From a checkpoint of a small transformer trained on Wikipedia: vocabulary 8192, RMSNorm before each block.
Each number is 128 + 32 x the weight over its row's rms, rounded and kept within 0 to 255. Layers, rows and columns count from 0. Numbers have three digits each. The size before them is the row's rms in percent of the matrix's.

# q: layer 7 attention query, 192x192, rms 0.0794, rows 0-31, columns 96-191
# k: layer 7 attention key, 192x192, rms 0.0771, rows 0-31, columns 96-191
q0 139:102103155105132099172204120109210175110136134147153174159158081107162135143163158110152136131082127088153098144113141184122131209147098131139103116115063138116099084117137128197065150113124128160117122113146131081127158152152053198124152185121165129120086125119167130085092215106189088124
k0 135:112136138159176129179119181139155168193155100129137100112154093107140154148080144069097130087084099165098138141183085164109123175148099142123097125137081143185175122106053122140118104134146200093163147121159159102139130169103093198141068101159171129120090092105117137127082157154183131176
q1 124:151102076146166125129107081067132171092113108139086152078073121069181116114107109113159124086071125127164070148172176070114134171179126116126114155135132107151105126133091182091123101088150129176137078153128132094164170109196078168121151065155169147119164140150132125083150174106140146165
k1 109:149165118174100114107130110129093134176148063131127053112129148151108138132067156122097125160096112203121123109158145112126114106159129090189097093077106164181085121121073089135131141128167174167117142131140165108184190124179120153109120125064138120114086086094131075167118155161135171170
q2 103:131112134100119135119176117129151160102103133185149128173183113137102149167124147158127106077062133125148072158127153097075099094185142089122151141082088162213116153106169126158120132151079205158112204109082069111151177158150157111136138183141135139068108113116136141154121152174088068130
k2 104:166140107108155143117111123149083182147141155075127066089071097092142115147130130155113178129090090113153099145202152142062178119131121127136119178135127077158111157196050114117137093128136108135177131096167196165127125216145110118143098102137135127164139085112125189139111074102165145136
q3 116:140123150128139152105112163159105171149164116132142115186132189134193154095116081119158078107148135116156140118130119101165120120171126124142141076128152112081058126066023091157149113169092167100139160094110131142140150045094130218147098177169147110149065162159144138156128143143170092116
k3 124:159118188085134165161142141096144103094091113160120118123043120131138140150161138127109144162145141104066174114165107170125100146130131161131102154121135104102151149076175122101143191145146141111138143152169166072163065096090138134117113033134113148153165194139131080131057044107092092105
q4 124:123115182205117096135115096112239175139171138101141183153137114106127138096111046128149129120161085105127098097091138129197104101160091122093153122089100144065092065114147152180091094120053181142166090114152151104137071134127089149116160146156166167108130122139088108072106056134095149157
k4 126:129145144222134075175142174160137143108108140157185124093190127127113102118173179113156109153154178119156156123126126171174104147135179103153084153070104153140149138086127126133099139074211178096108180170120113109081138169116097183117135122130141125130034138125053115152110168125162113100
q5 115:119164171127144114118119146170108160124131117160161123168156090141156133145135141155200156125160154122149125162108070153154099173071110174175073093115119112018114162100142100157144161104120137085195132147128190166110109109100196159140149119134121166182118115126138190144151126148120141109
k5 107:119099094122149147086111108133131107153151129098060124134189080100137175076146076114112152100104106118110170108114159152130059109112126088125102118119151147055118161126089093104170111175105108101142122155123186116112073147082153099150121137125132202130050156136122089171127077102125140115
q6 115:142116172064179127131157097188125177204142076098146067160119164186152145128100132161142109122157137157113141134101080135178110153089132130102102086185167199070079092096076101133112173097091161184123137091109175064139077098141146199110134158126086093167117157114128137110158158121100156118
k6 098:178136127220139095165129193163179121134112157145113131180174168117133097118093121161107120186100146133174140099163116115131124169129149125136081135116129114088153135117110171174132148074088136120131145121108096096067112129132084166208130131140155195143135090101144157138083163117145084112
q7 104:116164131091120099151082206132104154155088118135079067170151123111083139094077097146127156141109173109135110107138090087127127128084147166167101108140155175085187141111103090156167215079144124066108113147181159144088111140092133182134102102129145111137076120154214146165126097161137154132
k7 119:131157156073161163111112142144105065103139150117098142086179091145118191123194155152125117076153082060130118146103138137122124166130109173145097114130112127128122171154109080134142116202099114116192119114116095110094155088125130083154117124168112167205092154119129118168119078101114169124
q8 103:124076112102123161148149167152133137143122135123175143130081159181157123156151216158149071120138155180142160162156129185151141118164163129189152192031151180127151146113128154151178135091110119201142139146103123192109132127169175126168152115092136045105153148149136189093095117144164065081
k8 104:100155164193091116134143085136143145141150079141136118139061181134171129127148117098106149124127124102156101112148071194114148146125123126116068155171109125117172129111100131131119065105113096178092108117127181078081114133142127155165167170139170159146133138099112149125103149087111161120
q9 095:141123094081135083171154149113136102139165159114159153095178074134153071108152156102162124175094128100101089143140161075151146088068121161146118128147166135122127136174157102124136100143125128080104115063195094205154189128131145126087104109088120143140064145135098118141122108163124182101
k9 107:108111087105128131120153092163157065134131116146106111098133168143104160106125119120106076114120118087117169168149114105116130192132090156113135092093144137165168089138159076162119170158129089099160143203104168083105086177168207127180127164146096156151200091143139171064135111053085119142
q10 104:106125134098122146153167180056142121121112121110178129053141085102080146150082087096081105113091175115087086122052119111114123198073182129183101129163160138139150168132117137164153218182101117142124148122116170164137126131146147206085149124112159071145070070076156161112122190124146124121
k10 101:061118166056142144078095103139111132119176174157109099113103143195110095133109078158168125127150143137122130168195108146166149145121142152121083089142131110119140183136108124166082138157192113111144127096155203130176126142114113055193094128115142180124143131117164091159119145096121117132
q11 102:088166141144110114143134121111173106108178192173129125129080087108120148165107091131118086149142178124147148175113086151159165170107112141146163133150172103108073052135129092162102176195142071088111130070164140097148088161141127115094148115103143093123055089083099106113107148182134104129
k11 103:085079102136185112132130129174123071153051094087164108190170148119106094107121111069177068124122184171131091091116151124189143122132101111142119106089081157050204105125113111087099106116129103125083111166155157136132099161070137143184110086143083148158104165105101159131119149127125133085
q12 101:122103091201118117122106149084109146149134064103074153152081136138132118159164167088107120121122084155079150190151150145079105131142126061115184178145083124176176140127161174066161158163173145143086127130078075060147166114114137087135123118152077143099179173082058159086092095146127102082
k12 095:136144145133111136084091142105195132102106125157166166103152088134132176173128139091130111149095090101111151068106161142130144137089142160181145151113181098125105118181161156111105111076122103177169087155185153129194152070126014129109178112144182083106157104192134096105164172135112164150
q13 102:099165100142131098120096170155097108123084126139178134089081099053123166112154118107169152126158151094174145134041128135156163171061114135170136123176086090116141126083139126114110124190119149103159141155142138140119172121114179122095111140189145084111081100130130124142139135176148080151
k13 101:071093125034143187132174160118120132109126132138031129133160109120112155096092083034085117137136134135090139071137055096152054118089137138145159145104152131129122140108161152137142118130116072148082136164158110139159118121096072135116129082107141106117159114115176118097104091128128167142
q14 096:182164173124161154182118149089143099121118053109038165148101122156155110073137066150173112084142168143108115086105106130120132148099153135174160115160110174093170123176134121114138165123153082106147141117142119125159116089108183143149142105140099127088126107089133105175123145086139103166
k14 096:100134109143066140049130171104115115153149210163149107106162145098101116191162121133055133201124112138095077131162138134041115188202104109128111077111176126104144034092100134219150096185111139133139091110110164150124122146175117155127123179128130141126151111123175109114116138134105122124
q15 101:167093086128083115167181156110101079116111173184144172146068167144122134120112112146067097149070107053138021166129124147070150106154110150150151120112078109108158152168080181195152141121109163127093193135084113162063137146195076124124162131182146123127120158102080135114081151107159072145
k15 097:096132162125143070138164135060130072107123150089134147118151070134152123163169126081138123060162088165138195127167107133111154181136109126112055165130134143195113140121155081095131139139142117113137139116108118116156130117141117148097115219104146106130105172129127116116084154106143118134
q16 095:102096087099129181181048183174114111135115074095167115147160107128087169095135100159165141154106183129133143142168060154175126125088121159158122138113131077157154143077116141202100058148096117121167138103166110084135154152134161140123151081169110123148055110101092123144111174155106142151
k16 091:099182123125180140107115093122183177129113173135168166170089201150159129155073143129064145174096131143125122193131121118044138123067101135121137158075111135137153074158112121114172133155126109115139127136108164195114089107106130147193098118137127146100124121146153143131123159134111144102
q17 095:108074148091115091146158168139118108112084104082152085111176104093140055149178076078174095134093108122128119096139121099129141112063151138149107177085114153131113102094126130174106135128111121109104098106096104104132146075136151212135118172095138156165092181119183095139096187177116114134
k17 090:098174154109164174113054099147078098135128176171132158070122159178128120135114170195139143099094164112081141093188109125106055154125125118064105165119129079131174171125156109074158101172119151150150154139178130159122140185136172107104127108121134112143117080115133143115122085098133173135
q18 103:107112118118132116132123214088103128164116090068119111126098124074075121142069151108107115070080170100107111175154102130134186133126136132167121175123093121099124150076099164147133065141131223109142138133115166126161179128155140188133113193098154117098123119098115141164097160116185102071
k18 096:107119096121137168133157131161134123107129136215169221185092106156127094146130109133152178086133119133123124099139136076157143088131145176147119115102102133108144129096129080110153106173117108121115182119139097132069135126115073043174104117122112091125190187147095137126147126118056101167
q19 096:124067057142133073116135159086121169121081140101131070128161128086161090119121116126124166145129128088150145081121138037098112123136128138108127193132081093152105066061176134146117082156113144104137114153132149155138186149121107141146133139126117132139145102117123134118107090160142120145
k19 095:097139132131165104108100140157190161039119095142111133133049090209012141131100187065096134120112156130132104174140115068144137108116145141128131135073146123115147125096143121117158139152135111096137072120101092108081161106121091143161118085115109190158137157105129084136164112123140204113
q20 105:129137114121095101130053157105054145139118130116129110111096138146122135133147159176102097094124066118068113187076160086053087148217108114127135142108149176142131091113110111133150137068133194097118128114169107108153144124140196170172114116140112123094100128084185149085090153108111114149
k20 109:131170038155121138106084113112092134149150143106092142124199117097147068151156085165056123137134130158116121110134089086044152140104123136113151020085092088123119121158166122131081159157148108082183126129117143082079116114113107101173117168128081116129138119099105192169070124193080113140
q21 104:137120142116116100080161047123170146153174115134166119143157186132093134156094158147071153132175107136119173162163124106125151135146143116144183156126097104149063122160117114132153176145095088105143094137142138148118178131120142092144140144150146137106130214078117063133096170140137156181
k21 100:154140102143132145133120168138106118133085076162069146147127142111155110152112122165148113146078118125130134097137126142152147082071132137140114071142158196054087132095087131144116184079104177144148106165078126120185130096170104145144109156127114157149082150167092221119125160161121096101
q22 094:111174202170089136131138123047115166140152101117103121148111210159127146106172162125217133171149182115112165093111090080087140169175068145126101107151102131086120082154131085131127138127121111151116154121110096165092132111132142135084160175130119133093040169142162122169149116153122145100
k22 108:120115139076107099125187142123145107203109178145128116100067131136141163131100064093071105110166137149121111087105104141141104140124102108095095139099161164126145105118141144144122101174115078116124118124119143116124180133128150131181181097126184113139140114173075096111118104139114154158
q23 095:087103054157135128112099109136054108141194168135147077194104085125148156077124125183162119086116134109114120133134129171069159106105124089059112172116095168134147117204166154155109051110082125107140128121152126135096154181119114096114120136132147123103151170132179164111164111156124141127
k23 103:096088179190137146163089123146149090148118138083177218101127156101162092152144119151069162163151075102137163141171108149119131126167153135136113167135084099190088098085147113119103092126101174115098165082113134120170121091113077171129138115137153132106118152110146164116157140099082128152
q24 105:110109117132081122101077154129163064147130072114131055118200115127119154120154097133174142108130133106063073124109101097074095134142133127147093135138065148114095124135159080147091088148161137111118169105106170157116142150129215131078124131109136065140140061148124177139088176149113061169
k24 105:137163112068121136134189203150133122123156186079125113140163133129113112154130097186115134160114150146146238095143128122169103148107176130114108105100175127176203075146188151149128171149184106127131084179127124125072136155098148113149115137084119150127119170151169115127135122145151147081
q25 107:125117133125090121089209124149123129167110150140037121171110097099128085126141123133103099141173125078138131047163155095175140057166149139106141108152182139076136076167145152144068140109082105167103188069126127170141115130097182051138139156140195129139176115133146118131177174149072131086
k25 091:097137144115144090134137124107110160107143083163125139162176121081174111130093151173171159167144162142140104101073133145158130141186177116089131152157148162119133086116129101083106120112056085110129083123160176084160110139162207156073163131085147082092123160132145158112116124123091112114
q26 093:138171119162148131108091198137089103137139126120224096154101078126152189152163152091145104138066147023131094131105178137110168086146141147124123102119118121106099143131081147195092068115082094146130122136109124176077118123164126169148081153189131127185110177105100120190146137111157138054
k26 106:067078163062151165173106065132126129174082165115102163136154141142097147119122145048127142068133125223142164115124063149111140098110126171136138139154153132186146157149172091110165115130138069086130205134141171102074099108126109101146068083131115169120158195095168123134094126107082063135
q27 093:139113130155155142037179148118071125106125158173070151153098119107148069145137068128183148178066094075098159078130126116071130067150160144159120138095148089109145116132152146114091129091127134149126072122088170123129103132152188127122113125150124158160143101172144168100101122159144098145
k27 091:163119119134114088119131118121210150104114193115134142073135145175154070137155134152082145158166133189138166148120146188067094136109140101124114137101081066126194116117114187077139136195156137124122125116158108118144127122135210115127143087099151088115117136093074082133084143119171135123
q28 091:126078134123133123133181114037058178137128144115096164115149138095143135122094163118112095151132139109154116144129105077128137074044153072105191175095095158177141149127097101119096148083115138172175100121089128144089145078164160073165156162125123160118136121175124167066151152142109145144
k28 094:139111151098150137158068136107141078137155165182075103077158104137108121118134082132142147136111084149090173092125149156079116148154119165145048094142182091097086134040176080135149191198112135089162175128102154088178121146085140177130111143160138153138106101155166064154087073104071121149
q29 101:108065076078103176147160110102096094126134136167131067145143131182163115104139152041110115163096216068121116124115131180141137117129137097173143081121140148144173105170115098156181139187138079142126166110150110119162088144110091089143103130095136108182092190056156123151099204100122141094
k29 102:105128115110122082109097056140133088145143131132131142106123150107146176133087112099125072114122174153077103110131109107092222111155121154100114154164115146114144067052147153081133094049138077081120122109076153108112115149161124173142115151165138163130170113057115203134116099114113140176
q30 091:178124069116132056155180185187149121149138147121140134114056103107191053112109134110149092146130122122108107057145111116101153111184180079088099105155083144099140106130121093104117140107084115169105076097169136128129140138151214163083172104097129159149114195112072082173126121067119118072
k30 090:117109170112108170154092160138161094139156105154108130122139094158159164194122113133114150185124130192147134175172164193078074133083084132129163071096148132140169159151101159114111158158120152119193179139140157132071110124107121111097122137136078153095183126129179139079119079156217109145
q31 103:081133163119176175087125143053123123172146111167048138134159170157102166146123189077116143085116103159165103136083149149061102139143160100094173208136116157116119125175162089129140167129095188122107193116143158168090136144137080092153104127159117184114116154135159193128157117107190130180
k31 109:137155119123082096130147157099101136091150136074147093114173119099113124094129127124138144209148097059094180109142127207209190092114170111159106118156171106146131127154133139135091118131147093141158131184108077102110193161104156071138148145123151097162112139129080065155111139130137088060